Weights of a small GPT-style language model, trained from scratch on English Wikipedia: learned positions, 6968 steps.
Each number is 500 + 25 x the weight over its row's rms, rounded and kept within 0 to 999. Layers, rows and columns count from 0. Numbers have three digits each. The size before them is the row's rms in percent of the matrix's.

# layer 9 MLP up, 3072x768, rms 0.0692, rows 2156-2210, columns 256-383
095:513454528464552498507489501497545524511516515503467474468506506498518470532533469530512505541487505476456468493486516519452530514513486470508502532467499518479508505462490476500505501501540531438508501531503514552464482481466532529494518521535459558505508484476505509459487526491511521508521511524477530513479532498539482482535463446492471467522469495448471530480522493520472529496481
101:501477480515460477535453515476487508510496521509505501516516495509550478438505471532510475460455503517466525473522519508451527506442513512489529437493471525517525507489448492522478448525550558523501510504529546484458504535476458511486513478523488521516513524494490485546519497515498482521483537510474505486454523482493489501509523483494510497455491514510460484520529508536476496494537
097:496504502468470519494483564485480516487566534462475487482498582513507544497483521514484460512528482515518520530515545518503494500480494480560491527519493529466462516497569469489498455473499486546483492501511504558518511478513497486514508515499524513516486511445513496508522484532524495524472514508553487505503468519468485476494499512500488508489528522493496529501486507484456513508522
103:475488474495522504471488499471505517491502504551494479465487497514453533473483553490489512524519500470486480513467513529496521550498512484488513494575450527521496522487489523492537501539501453516488519514491486542505470509558475457517518487523467527486506483479463487499467525514542509490512525521502527431465536483482523492464520520504506472471465489494505470518505476505505509502515
095:482510461473524529488520498483499509437471508521464470485498521484512476487524505474515481504510551485508496484514506523469475509528494495460477494517458523501576488517482479508548520512473491541491510470512497456486467510484466502476445511520504496481515487493532512479467505526509484538534494524470475521503505508530469469509510549500507536434476493493498503536532518489535500513545
104:514474477477546513469521518554507528493462508466512523466525520510454547491490519485536497495529524483480469509540507459488485534488528501529512478520485518519518498538541481506474489485442484536503545507506510527471510483490475492512528473498491494476521502466516462513485491534463459491525501509493505508456482477518525495472523554480534494510506461479469526515474510478517510475502
100:500505452533469495478500515479524485513498511521474463491460511482526511489517462495528480490463499477544488475520528498523528500508519505469487502524463528529511496508475490476505537485517494505527487431495527527561494506490471477508517506529459477462541498516516537475506496553498484494502523509521521499537466475534473476448509463514515479477505475453500495462425506508507475518490
100:474478476503472527484483470488514515528499537527483490516543522480511506508479472462490501500494482509510511493480457485498481530508505479514493532521563512499521521502490461480457503455508541503517452500443521491500503510486527483440539522532450547504512516493501512511488490494493465518548492484520524453431532478518505487437485507524501485534504478482500537510524496499519505494484
092:492481492534509556500474537471501501451525500485529448472495486502505492529489483519509516522490504532526506475478487533506476512504490541478492511503516508505509480520486507484516503502493450508507506532504448532494496449487461514481511490478513547473492491455525511504492464451520488477496511523571504484483445537443473502518532485547523486510524538503523513518561500533514523497508
105:530491484531485449520485520492530464459474540501489450480472491477511517488537477462498523536439517475475529516496506478504499524563518478516516465434463492532463485498477481464518500498496488501453491505546506498534522525556492488516570517523492549504450497518530530509528501496471510512518515484559512512503479420488495489494450512485506499486489533459493540478495507525479488507469
099:512482498515472513502527454519523529514446517464528523546491518497507491500465478507450499504461543470470496454515542503485503405537425511515517505505473490468524513527481507534463488502493503516522491538512522515498526464496541495489462511489509487535488480456495491517519469497554478524506503505517499515498479482491498528476514526518501435470514475498490484522457487501473487550435
099:496498478456435468490459502511490504481492489477482523463541523516494510482513474504509503465548486475509520496504500484516459517496470525500507504495513491535510498565499536505471493483500482507487478475548522501494550498517476501498463520539513517469476500506564475543525516474488530494435508463481560496504491513485522486485484499489475515534508526447472449462535474531475534492463
100:483500473460521499444512473555511516500507533534507514520490490528512558477481475468465501445497486492497486541475484542455494483518501521564464517507499510460509492492504519506532445437548503502523517499555470508513564489462465486480476494506492473511460523495526493494464494516526518503535486496499508513470533461508478485458528485483491514498476451501541494471511465525519518504463
106:464489509532502506485468527493496480514505522477512488498541477491517559493482508517508513510499516543510481511493519497501499527483462469490460496530504472511495466509507542556507544488532443506511467522539421505511521523454513472516532446490515513517491510496535526529524492453513466487516499510520480494461531517470487438474505471468446496511498496524524475462497518513501537483514
100:505416507534508504478522492503504473530500516511481445510526534486521514503505511527468512508548472455478501498468527483518496499510520508469510443526477501477461494498489550522527513512452465497541493430486509520490534493519498441462557504498520497490499558522514513498520489507468502515481501486506505484531491464485496511491537512500527423520498441476469483497491550512501492500481
108:464554485489497482494571485487485546454507548527499506474518457508482535498514490543512498502509521471515478489519507493523537489513507480445521519515539520516487493468482474480485512476500509510510497521460462468536513525510483511542549500502543500482493524508505475473469502510511494530461481507506542502501504485488540483504502506477557488536496530537483505515460487459484459499492
097:469513535486504497480498534486524478470500481515559452517501549436526496479468474507523517457553477479479509520530497538471521482485500480482532522500513448478516494476491542549560472505507503506515526516491524505526481513464536487540507474516517550496511526518511454530547521497508491520461497517490491461535512556508520472462508472493479489490527463565518437493482505475463512476462
094:509469484472505492472489529506541483499506491522555498514507545485478525470489513471536459488502515494482476528526559495510449477486504443444515498470526521519497466538487500545497501522515523516457504506452514542489531479529461533501510526498463523526480505512511554513513536481503512554512515487521510505484509517492505478468470439524477448520473537524485482501509499523460513517505
099:489415482514475479484507518513473512462525468512507476530539521484479499526457489517486474490474494475507527466505545494479470488460490480507509482475483431466451445509523507480529464565448496535492520486480474492511508488498517484486467505518482500494473450495522479500533533469457492469504540514442455454478523519487477474525491477508479517543502521501470496473479510509505509503519
101:499504500490487470499496517462539539479460466525475503477528460520488491479497509501494465520512475506496489500475527519515502506506472449490523486468505521529509510508504544459481554447493483491530487486464497493525480502493471517485525489490527531478486498511527493483514511591523478477500505487522454499482540576509484498525498505519491503502487509481512454495511474459495511476524
108:500469481453515520488509488468490503517493466513509485462527523477481533509498492447487484469488510487514524490453529493487476468499522477501477496502530441504535456445514528501507468516510485486496534470502489539497512556504486550523504482524489509508498533462494555469513512502537477530525501495473491544514469514471472504495501491551517492526547513499522489514488505525511484496545
102:495509561525520477520492463480521477488509472514547468513506524500558486450526562464494493498530559517536476533522510482498506492515498465466495486515488498471445462527495515489484528508496472503507548493527516521506465509476471492505460505494461477517499549498470529493514472455474508519499484492522496495527529520474473502498469472510485514512485520483472546511501495481525506475490
098:480515473519547506488493501474501538509509530531519425528557492484473501495494493474476521539511495528483496469486489484495507474483519568527509493513505485522512521543494507546509469480507474521473523531471506498510520580508482519496487509446526445503520459482507528484535534478492501549543486511472460467493499490507500508486525485523513477503500515517477463522491491521461494478507
129:499486519538501512531488501462511494550477500515506549518504483510452486501508477507480497488477447540540483515487496519561486519511499502518491487474560501526515518484453471533506503505480501495498500496507493498522512473522525485520524505516534503468516517481502497521505510521477504497538551481473524505499489501511485518490506519493463464512467504502531492531508510463484476512477
100:507504502514490498541510467499451525526537470527525534543503549502512552524504468501459498509529513505509513532453504506509502488474532463551474485475456460523513480502524532491506514520478491499515495472521522525502511520486481517508490505459503548474475537491507535484522490520516535491512536454442529515506522530511499486490504511469490454523471509508503508521503476489482527516483
097:462498523513482481522526449495505501480510515475502539479559482507499500506442498510503466493469443474494473482488528490523509497450494524504494499471496489486506490527530508480544510498489453473501496480453509494504472519533518423506475512485524484525512463536519494533490495497486521487445556507478494516485482499490485441551508498518508493498487467499557523513490463500543496512488
099:482520510486482486512543489521482506461515558522479520483472463473511493509498524508523502537546489498511507487502481496498507430522512523491508494501545489519466493515508534466526526482475531534496525526532514515523513513497469474532525479477480488486551543527527502490492493485503538483508502443507475472479461496502489558495508496506472458527524494490508498533471483485523476488511
099:511489506493498487506493517513488484502471513470519519514495474502487495496529544479512471498555530548477486477516523479464507491527526518484516512493517512503474497470494503486504546505505480491502492485503456504476509503501478519494474507517499454557449504470483538495497550485533484497437529472551487521504508526507518514476485490490500508495554448493480483474526477442498538475452
102:509465489479501498509507492466498501422522486495519479525514538525494547509476492564446551542494525553510445468492523490512504519472498509508506533501459522552512516528486465485497503495467471509513525485481491488516473497526541470491478495477495512538494463525501536550535501479496515476507526480523517496468499518525482511502454512551508455492508485517525489437502466529497490466549
102:524532483511526528508456507454483500483523499486552501506472514499495502457491506540514490456510498478502492479495490492497485505518564514464480484505481512517530485475465509482523510505519484502491460486502481535479515508458500518469498518514487500523486526506468508471483516469516477477532535519483530474439522468493513493477532485550476485508504513533527514492469472439456524459527
101:407476471509485511541530543471527465488503488474466503523501517477505495498491517482483520490502495515495542550481523506516557481516497496525530494480479528455524493485500510526479482475516506497484521512477479494530538506504529471477497500509476521497531514502488492508540521469505531508468501485515521512520495495518467525498515501482497455547527521480476503520507449482477505500496
104:483522459459522500486516502499537484473476510522491501473480489487532543519495520496523486481545486515499488481538472519519471474504529495508511478497491460472476453496474531481548490530469488495609489439489529500519465482532495498470485486466481495542488478519478475464481483483492532492453529529544506450471517461498487449506527454498478498484532545494537502537501474524501551511475
100:520473477497480536477504518525485496484480553495497515461518509494475503492514479497538531539503507493471510554459562492496513547491535455480516498489518453474519508505423491519525505513559504460489549482530498479502446506460455483520543453474526452500489466482481495503507455559488505508478502517512493492483466523499471482543516496501529498505518504471541471490477490482495458504483
105:460464493466492483487532546517479502520512531472517509500508509464540521499448499488482516482524479478486455505496465483498492491493485460531527507540507518468520453510499464536545508509502579473450499547503480522507525490500500513521512495479500480482514546480530526512463491517498438471516467499511487493498489501505507484539509506478518518462509495526496511482491507513537523495458
096:511508465477492517503483491517500502494552505519483500503475507508461463437519509492491522538547499509473431497499489508464467492456484553497519488509493510433497516448515547474528497485479498493480502501505478528509507476503492519488481481495435483503508490473544517464523476496480503487521509491488534536480497510472510524509532511490536502464485528495525526479507541508504498509493
104:514522518504523517473501510486475483459474479558468500501482532459493498533476502479502500453532490525495470470453512516504497514505530498523496548489476492476520512529479495482494465490552518515457508491474462506484468503483506488516507514511468464481472428488530550496492530487519483540497506502543533513485483519506470508513491537465502505483513497460524510491510526498531554528512
100:555480489489530504507516515485510482543524538528533479516506508525548552534455463501490498510475562527514470511490511499454523504490536510492466497480499513504470492500529527508507508498496491519474492504485446520477519531536493505532506479495551555487445465435505449532473484490497492521487505484478478520467502481507522474494470508506542436509543463516489494497471464512497521510497
100:506437497526494479523530480494519520451478525515465527503521510444476471530514517464517519510491508512524553508507446508537532520483517443531512471536453525501479460527464482552464521570479445482490515475506471499523528476498436470507515513492477459533502481530465472487511494469509484512498477508506484509494491486464526493504527523474472515527511510496569522450448512479477453562501
100:520516498505560501498531511508489497470468487509470530506506540474449536489510542544511518462464538502519520516493505503451492510491561518546506494500496513453525483491528472490495474487531533519498482501495518564503470475504549557507416529485501485500478487509530519523509527483482492521541515501510523539544479513517504526492475566488493460456483508495463515496485522490515485482479
104:490516502516514529501516527528508509525505494499475464495458471480458498485499508504544513507552517481498508511532538507511516466513495493443481504529481537482512536508499497527511509462473487470540508519487490494478496481508522501510499516483503490476492513497506528490481466558532515506469517479496497492459539524530487492536556522480491542522455511570467490456507514546505512513479
102:462530514497447513524536463546484517523485508489455474492493495517533505496466483562456509518498490481499482484477515490551505477515526509542502456496551513515491515502545498440524495521507493531530507530491481540522495514494494468501497484434489530497462500470504495494485536513500475529529494496475489512517480517533519499485472545490517491492503476507516509505477504509533469545473
097:498544491505494500482505481510463533466494523457510515495484526501492512523489521510495500529529515515494499433487484495492498500503466519488519468523465457509584499467527544475502475496513489500491525511519482507510488481479479465469522462499496506518495482504460521450508494511534520500491460501490445522494504531523497494541486517520504494519516502492516454484475503529486560505508
102:539541490460552498549505492508488539491527521548541506524540515494494535504569486511472484537498544466511470496493531530502490475523512459527498439538484529498497486515534454492430460505516475494526522531499477520503508471488484543485514498474501513517458533489481508478534505490493497533496480517471485480495481509503511537496521491535516510522526500510506449491504471463477476500539
102:499498510546509477470488488512499526503511548522476522513505483519533495488508494495501545504517505483503497530515510524505514495491475570575524490559530479467537508494494495499494449489510530498543526511479501498495449516509475500518500450489448494491512523507491479519517518512518561477467488559448483503482502560489513550544495484507471473532492514485490485499516538519492490523536
114:452512476533507510531465495484534510481494516518522442504484472513538504513492513507517495488521484500457539528556497506501504481535510467520519496509496497500461503456509509528486469514464526480446473510493512509495495510542526507493508529498491506516532441463491490475499525509511480531474528476497519516480505503563501482524521484494479514481525493496475501481505535515497510484418
096:527451537534515466484477467535470514487510495477485477490513532476480469474542485458467466530530482514501516498549500520496503521498523515483497511502485455520531506519524454500455538518535495528470470505513470505492505480480517509504487538484490459517515503444493488489516493547521480505487520477517518511531523459515525484484512490479493463502501462549477510482489492450502528491490
099:505457521495512473504484491503490482495517487526508523476501503510507512492525508543510516502477449492517483458521518522508501477496512469436504531522478488552478510496509485511511541512499461516477510496504501494520480461518496550546477527533499486528507494502500504568511524487480474510497506524499508487503469473530530505503507502518491502512507512534492448489503521520528476513519
098:484478528534466517478486490517491523507478523521489577467487492521489530503510469530489537459476510512512483516494500487533500463536523503530503491484512465498544496495510490535471519531544521526527502474501508489488480464515533535467491513448462528470487459483511476518524541487483484463461493508542524481525471498502446529516458483528472528545491504541485455486536514480512497518517
100:483487505537479478518495476479499467461544522467476499478513510518552511502523467489483449505523504510491532464483506432504472491519547527467460518497465512562490502504553503529541499476516476486508502492487514476480488467511445515458502499485477467491501520442500454486456463505510482530502478490509518454486499471513525451492440493501515521497505518458512505494514498510533490540469
099:487511497550524504492528460535461463493456523503480468533465515505504499518473442524552531567514568501486506467485507467497495540477507487516485495538498518503487472516497482516477517504509520474503490511502490519509480477524502491492524483507464494496476504494471514526510458521478496487498535490482501501506487511526533488492486487485494493486500534503527448543467536472517452500485
106:524486514518500494511492532523487531470506497492485523547498545543533441509517476468560517503473522537510475489478473499530483512535560508524518455508533478484505531522454517499452507483484466470478470515513498483498496503501545515509506503493527496494519502464467487484545530507497491519501520483488500492501537517536484547500493501490481516503462506559513532460465518503526466509491
104:477545490534559485473491540478496480527483465466530495479486496525521453522516486505549526508546502534517511471489479492510479507493472493527514471510497479475437539489498539537449532487508527532474531520485547493464490525490516512478511551434423477503493480494474488545548495474532534491509512483529473533492505533510516471461478494542452522468494481523488522503508484539485487511470
104:501474474491483496496475531500546505488501491461512528488493517475568527509462472489485474500490480490492532461464506461432526503556476504497455501545536497509522513484536476479530511470530493514508473515514510501499485466565464470497536494504473514494480492527499510496472510544504512498487515501491527504489510513502507510477472470537515490508520547507489497462496478545500523475530
102:485508515512497465515516535504471473520497477473550511488501479498487490441504516468529499499525496518532526490464524518501488483500519525489479506486543518456514482541501536506525491509495479540454500481512518516479502492484477516478536490475533514496427500484498529476497522525535486460468474499505501471541496490469489514497490550474511473495514493539515480480467503530523496484487
098:485468484522467562504502500510497527493484482480507525481486506498503486511468520521534467513480526522510461494474492484510544522457470471497512476522521506515522527457466506490488513491500498472500540510499482546486483470481527509497527490475511505494468519535479513508472525524470507487529547525500510522515459510516490510493519515515514503509504496500507489527504527469500498482495
# layer 9 MLP down (transposed), 3072x768, rms 0.105, rows 2156-2209, columns 256-383
100:444520530495514564469494456485502521504493551480488498555500497503526477478502540505495493496485512491504513515508532480495460541482503531475513483523516509469514541476502515501479486499527431462548499506468477500495475497470547501488487500497425532484511526494476537523538493490511495510479526550547517488471540459521532486510506501509484525471518514514512498499472519492479489523487
097:484517527516489514500498472521475473513485490502477542467456475556561512476497516488482480496516480479514473548487477532494520483523512483523461452503513477561509571510505514468498480514512519534522500455499522485467498472489478484497502507499519531486495485573499501513498499532532489492511502476468521512478525517529470497496500456443477468527480502529507515473478529518486488502476
097:526521500441524519458552465464496514537471492485512501488540504528479516528501492484521481477482490498527478483489471532520491502534508484485493531513579482514448481498468524493514501488485485524510488479479490501495541484503509514468489516488511488455496532511493490496489490501522554490530495534526520538528494429513522493447515494473520524525495514504479542516492524495507463482491
095:481498527485532535498566504490513481496502501550497539454502504496539518544508438458527483524466493462436496474459438491515465506537528523479503481486452523505515494512518527478492475491425477528515517502551478467465521510467510514519504449545486472479506540513483490552531538532526435491497476489507513525506500487418537519527529495465494521498497510484509475533492474495487516546488
095:507526523515498511505490518525471514466509502448502488527524538477496488534490500518489520431468474558506499542515485522491433509483502538482525486502500461508503476527429485533508539491509451499510524526585496479499514482470473507513492500456496519521496512496479491540472538491463487507478459491499465532478494503566526503473515497523523500539475498532503557516488506477484548485453
103:504537479487466486496527503516501540498444536504461472546493450528468531505499507497506528467548502525476517518510516493479481522511516517506493523550506487512509499540533464482513451512506526488502533463478487510554529472510528512524491447473491499521477482486532561538521497522515479467506479500493465520497481459516501497492497435499497467475497533494518497474511483530488501501512
098:468481527529456476514499504506467481463498547480466463510478496513510540484510530538558451484508491529520500496537503505487499511486535532542513510499502472542520505476507500489495470464535485484477474480511486516529503474482515496508502479476454493508517491495480528501502528537482533501462521460510489527518531493524469530519451515514509468494499533492476508490486516495477426495503
096:495480528505519523527471494489545524470496488502518463493499484460501493475551480476481567453475526466550513508505488479541522515485472503492470516493471529504484472492527484537526481458476546476484462511523511511535526513445453529482478468451483459531507490495497485485523476494469457532499501498487514486484506497575511512502543485510524487498502455494487510407503513499482492531496
094:508470492539490489493511450491492505490506473494518560481529540523514509543476506466450518487496500491505508521520474496513457457505498516557472503484483522477533440535511456486498489484494552520510530483527528462513508492527487502489516547520506492479518505525511486514521503470476509503510461506514498532481497482469528508459452458464482502539481502495551506529478503518476466507469
103:485498486523490489501482487573537491476486481514490503500473451504483507498440475518489490470457502505476501473527519468514540542524475514475514493514520479506484487493554475434508535488511505491525486525538453536500490530509472487485525495528469517490531479503482471461488473486520499480513496502458495445507491511525450523491511459424482503489512524465474515509536472473487496491502
095:538456556476486524490510464510494472530474463560503507511507494521521494448470506478480511512492505552473499532502501505482470493494467460502476525464488468495499486527501498512516475498507487491530534543506502530482515473538518480515505516496540481472511501495489500523518491534508494534474492472508539528472471505496451526453468570497473489499452482516515499497478568486465465513461
095:488547512524527483472506538475456419490517510479501564493505461503489532492437530550453452488502485468530516513495513473497475528498472536483523493507507522502524484488514497485503482496467488508493483494479526488516489490478511493509486539494478488510546552494533508461460526500502460459545476494550503484523495512518504471458483487487435527505524502488489528523516527499504537500490
105:518531484517526497532465491538538521500504434494465522509481505556484452547490479481487559516476513413468521507468534488496482502491514488530491505530471486488496445512480473492518486493560461540519455481485484449486516480514555495493494556496491527455518458489563501521538506513509534482539546477481531523544501537486540505481528441531499491474518511468465522513529505514525488550532
109:467516492449484506500544505479529527463459521513486521502464532516458502485453496529520495512455540472483499509507509501547505530482523542503506483476505492473450488501457516506487512475511521470516525547519491509516484503536510467482508506493471485524507481511562468529514550490462508503480513491485533509532490508492506523500487536454508482488500505446519507476512462536490487531443
104:440496490511541486492503461520517457502499485541469503483531513523517506529481463523532490460492462470470511492502511477554449523506549535470506503529489499524528460557512499487511503460496469473529506542528487476531537488497499480523493560487467477475463475513513468498499509531466522511507519505529497503542519493505493513511485487491521498504496486532449504485560464484560493483506
105:494505507517448504513501513537487545539474513498497542474521462501481499527556482508520483514485527501509521541492539503510482530500512474526511481452491470525514474519456468457525480512514558486545499503492494514470507502498484466501518515496549473485510476545489451503469466502513485516485490501520504546488470551488510471481524463442537441538480477544496517497488524538472482493494
097:468508481478451456509537467505528496476475509488495512494529498486458497505559498513551555469519472470493482523468480496497479514462473496525484528490524479491534480516505496508529525502534507464497506490556531469479449470483552510540544486508478522496535522475487506504542510511476483484522523505478513485543516508522483540498484480485467540508455493463497520530502503488516505519485
091:506516522525492482508459437480540520518528442492519468509491482525468493526510506513497491517504550463543500480497447450484470517496531528462521500500495465564479493503504532490524494507460533514510483501534484515518495505483575484481485474534531504565466505483466471463520524500483461492504493505425523513483509519474503473536488506492496505488501531488521536509549537513515520493477
096:518491509505437470499500503508546500508522509469526472518496505486530489555522499500509531477466509511487442517473497475515482513507452503490457513493503512497479488519458499535507504470535500513486511498508509507528459520533458488453516495460496489513529481500506546540492522537506553484518501503495517504539491435499508550481472453508486519496466486517495519446486482465512494513509
102:488466478497507478502554492515468517519490463515468509451499544492505571533490485495491465523539509526536515490496476466491484498471557518472533467513487472526504511451507506492466521525495488510529549493491511503477490457501521496548508494494532534523497498479501476511479480497508457519484485451524474463530499475547530492508501510508512491495496469516498499496505520473482532498516
104:471557481469511534466508546508498489524479484526476537506500538478537472509474467564490522512520497457501510486509491530480473519542537485521463465475491512500477459482516531522485525540504471477492507486507442487557517485506519518549477515482515506487503476444504471483506512505482467496510504449483504501534515476477482505561519519507476505522494508515493510500522545520504466490506
106:541464513494505479509490521463499487526504455501517487482519493516504515465498505493492512545539499497454506501470510470507491457465535516528539492483542488527511517533467530499483540515548465492530488555497518521477546496529523496516503502487541517506486485499541478502556495492487541524470486493565489474498480515537504515494510480494497516522482484511496498460450473502504482483465
099:529503487504494472491500477509519473494484504447517533521485446508445521452510468476495464471482499504489499487501479471494531498495478502480518555503521494463516515474479493507567503540481497515484501532489483515432493465492485495490489524541530520513451477527486525517527493456480546432478495483489548471480477510455533521500535472482475503508533512520517492501470545507485436449500
125:486482525500475476518454491459478501506523515539497519533437494479491548534483490514459459546505441545469505509519485513494503506472454505524487480498526494490493525496474451524499529465549485532485484507472507508494516452504485525522479514502538502422483502473493467529485541499471502493513555490476498517517491530502507456477477463473445530512504497501510535478480532488480494508476
102:469539503474488522490538473509503471539550511513551480526529462522482568534501453489487462537523546490486460496492518514522542464502487517454480439514514498551477521529508510521528507526482530480504514515573503493510514485450506515549507443534474476461511523515502463516506526484510489496518538460520523501464535486513500504504502454522499505490496515537435508462552486496522522457510
099:479533504483501508490498524537470456491528488481446461531519503487454534544457531521479496498473492507475499502510444514468528487513518504482497517518475501494496449485519512451500524483527504500478501482488494461530462504482464531485525444487512489516458545496508462499506483488484466484508512472524513507528517508504491495464494452481514512487487529487491539490494477505495477513499
098:487499500532470510511534482478487518480480472480521533490515517468502479513505456474465502528460510505492513475509495497464501509562490523520517503503516523525519486500461486498516454555491502506500515487493511527492470514548509519489565532486449515494500472548511481542512490518535508491474529449495509478508527489488465546471508527535510547481509486506512504527491515496475498468499
103:474478476493486499536442469486493524528472473540498543519514461489465482529497507532531507521503511500501482470497534519455487505504529523501500508523482528515471496500523553496499523515480481500538481493488462498479503498471496498502521518546535485510524492458517488518505447504535496505531541504488484530512466467498540549488513482486494512553534511498535518487500480528498502466526
101:477521521535506507493519532494468473511518451534493493508494500524459489489460443513479493506495486498493471474508467501518511519494495517485494532497555474517530529480507523463479473507562511519514516459490461507525487534491490488473517493507442548471457503485543468466483478517497478475476504533549480527510462497490511533461493477471508525528522541478496479503486471526461480501515
101:567488544478515519491512476517507485482453480552541508455471531552468523475499458506483488470511462514520477518511495490482534452498454513487490525497526477486522514461494479512504501482449463500479512531473473446531456510474488502510477562521512493550528481528472500545521595501472489476512497502510523510463464508489528459483533500482472528539519487477479485515528480510512493471488
097:517458525484529512482529533508555515491462480554503527536485432454504506514491518495467474445527549520483519521504477525482503491494496497500515554544503519516495453523489484515505505512487467514512480472454461490506489503456505521473523477547535510472503498498496512502522499475481496498535498494475524516480428483460519472533476480478516493523480484499538471495557510489500535534574
100:474467495484521511512531489508548501518479488537471493473473516507447518487484533455480525483511514501515481524522521562493526492470482507490464534479487497489481516497487467496537497543496463482488508524547485508500452521494526482491488501486500500504507502569516495472503478507515544461482541485508538500448473442452485478531470586517495548504479512499468483488506495525471526519514
100:542496501525527435583503460497513478532527529531500455524515473463486480494472515515501476512512491533496485492497528503477505525500541479485495466520458495478496531491528487479471488462484505491506491526528486529483513478508504494503502502488522459456479491481451530491528533504476510473512499502458505459485469514537543486473525526547455501456475508501483516477501493528506499494489
102:528538514493477463514517481474489501502506535454521482492481462518523491494451510492499467460434469499543530501540503474487493550521496525492516460504506523491517478517490519485507523516515503491507522532493477466500490452522474534503519462504484507512508533531490511482488506539497499475492494507487502539499515514534484473514560514499462487483491511486507495526510495506481454521519
101:503540494489515520496495451499491493520469487526498484498526527474495535518531492520510514508503467513456545434477534493500546506536491507499487496514517485505530492502453526481492461483516499483498486497493485508510486513485519495481515526468524510475488551541488529525477515492539530616479487509540494516485507545476513515520492488549484488545461525430476536517489453490507485528474
102:491470508497481494517496496460469505489492525473481493508500511493529486496475525454490504428512481509479496472539500519461511491489497509495531455502528570480512531483523471483485540516521526467481529501522499525543507539506476451482484475547529494503488497493478425471472488518474502460476488522532550491534494482528496488516495545486494473497541540479529490497497530469489472513487
099:490492488525536529510481481475494539500518540503501510513507472457498463499442498467530484511506412493486522482529461535537488536530516501479489494543489529476519495500510481527506456457504566496522456501485479489454471559508492486496517457547483461477479486496511482488513543489462453496511520500477542508487537514496525454518459486513527486538497529432467551506480489472544538513497
097:501486497513500531531526518504489444521523486499480538481499503537468484501478476494498477500506485473535497482513452498498512524481475536496528483488516528487494478462498511484463550482514496483517507490506508509521512536457542476482492491469487476457493471522489493516472512493492470482474514473488538447485471446477507531473513472484518488490528482520485462519494469538475486503543
101:499496519492499479474522470525493497491502492533521497452519519519534524449475432497526518512522519486538470490522514497489512505510511514471503470492504544507484498466508504541479526512511501480499506528560463520476504486530446497534527480510520547497497560479487496502485459536517509470481495508512481513508500490498508513498516491494515520498531536474472451486496449501540514517543
103:502473506468483532486526528518497499491526482535481493521486541534496471521486482505497505516514478512536488515504483502525498500531511521541455495496456464459516522510501495479467483489515513500463522518529525512508520504534507490532534469491505475465519533521524494500470555483500508553474570511509495473512540480433483480498465479482514493450440521474473512467504493522491515533494
102:522469532487524500502472442542442490474478526510493521524544486443518497520502509503517501504477518505550496489482460484521543543490490566514502519499452522472501500500522489517537518477473500448509553473526504497489461486512486471502522526502501515525498494462462491525495486523535547527518528492476479541496510519439462510497491506471554520474546477490538493531531508525505485530517
091:516493481488473488513484510485463447459519484441517468484473474475470500495528570522490519502509497505483535517487511453508506519494474491474524506525496527529497499516492528540495521490465511497491495519527543492469518520470474472559519470527494499502488507503520466537471508478499455466476489525465545494511558499506506519456502506504453492510549480478504506481464498497513513517511
099:507484520505493503472501486423516463481535493439494492470538540501499510529454501540527487521517483482488504509470471458533536512488482510462510538519493532505516494527470513481523514478540507495492493527523509496462529520516505488525476553499489521513525486520512532477514501501508469505512499542454526502497483512513545467536464473449485482505508511471494518496510522523521485505505
101:472465502504478540569530522488495481474461489480528486488536491496504500495513515513527527522496510522503518488514521481533517521539507532515470505511470505494521509458484519460511514546560499533515539515490447472499545513503513506475527502531542452508528509477510513504511493564504510482479477503546463520489493536470510481456478462487466468512506509504527479495510518447507495484495
112:470506504497507507502487520503476513468483515525528468520467549483519489497456509513484478510484532501460499498526477499470528507541507452494517502499514504437507505511477469515499502533556510495518478512462480517509484498531529488452490521505472505519520499476489495488537539511464486510469480477511468491488500495516477513545469483549476533467460455526484496483456550512520475504458
098:546504507472507523484498488563519497511501513476481507558511513496459474511515451444520515458535491526516522545487517518506526496484499504510479497486496473530497487514486476503490489493533502482523546520482483534535503516515475473518469509507488495493483519480459460472455486475512518467496513501503478476499488504476486497531481509484535465534475468485517544482528503451550497479511
101:472478468508484528532489478500479478501479447473538524480508505469499511522524517528521477561529482505501535535487495463495521543477476555533489512501516534485516543502486498539496500472460532468491506492509499529488508543487480513478446478482446467481512502472477480510510519481490503497467484521538515484474495432481500501497523499481523488513517483517522491491505467494521437464466
103:480472493517519510495533542538488469470495519534523489515508506506516527419497495520491490528496464543494522544443514494488489476460528484470464482459532501494504519459467501477501515492454505536483501493504492499462491516453464508511494533473537470493515501472507494480435526485508507488524497487496498509502476498474513489506496517501522490476496505511469496554516523536491517501499
098:483517474506466494480473478489547501469494478504495486497517463450503476517520531518508453518466554511491479518474475475484503473532520490497497483491521462581512519555524491490504556520512520478492507511514501484466519478530544478549501477488513506504482492501488479478510470522501566519499474490485503521483524507438452437458435471490490529525480481508528495538475508498528505517537
100:503512552466517485473502449469527521448472537542536485521496490501486490472474495485479504500497490535513520515505480479510541510513518511474475494460488515515493475539500459505498462488460505502492542464479484492492519479497469521489483484488515528511481493583454491452517505499501527485544521492463495517488482515434504518478546488545467444486512519487483478506525529462522553491501
104:456508527517490500516515510497525537498498549497496481515493497486467490520475495524488523507516493530493488491516516527498491501517494512498513511513531522494453484485482506510484503501552495501469519467413520503556481486464498527510551509485504420472510517503488508527513491533501494501461539554460445479530538505531502562488493495504529529430432497497479527480495528479519486493479
104:482515491507495487509492507506524500473507505515464518511521505537566490501488525507529509524501476538518500516475494465494484533481452535477491512529497501506480458531512488513486492522565485512510508471459500530495507497515527524480471508504486480460477501508509522496509515426522517509471501495478418563525463507483513530515513487500499510521485456506473485461505475508528470554520
104:483528498509508434482536576426527502482470490479472509484537524522506502491494469516466549528479531491525515511486495493500504451515501491467499490488486473535475489473442465481508494555510496463512499516535506498501541512507506519489468500525506514529467528522488518482466488513474511474470506516539496541483462532489577494526471513509470522545510507488496527508510497483478493532502
102:532480495490523483449492496529520507493493490494477503523483496521494513540508475559511451492525471496535518550466512493498488501427497496487498489505502511487482507506454536505480472529517538491513468476492512504502479532506461504500500482511493504518500471520524484494496496499478489486489489481491481487490501509499467503514503576482526523459498516495474523494492463535561525535522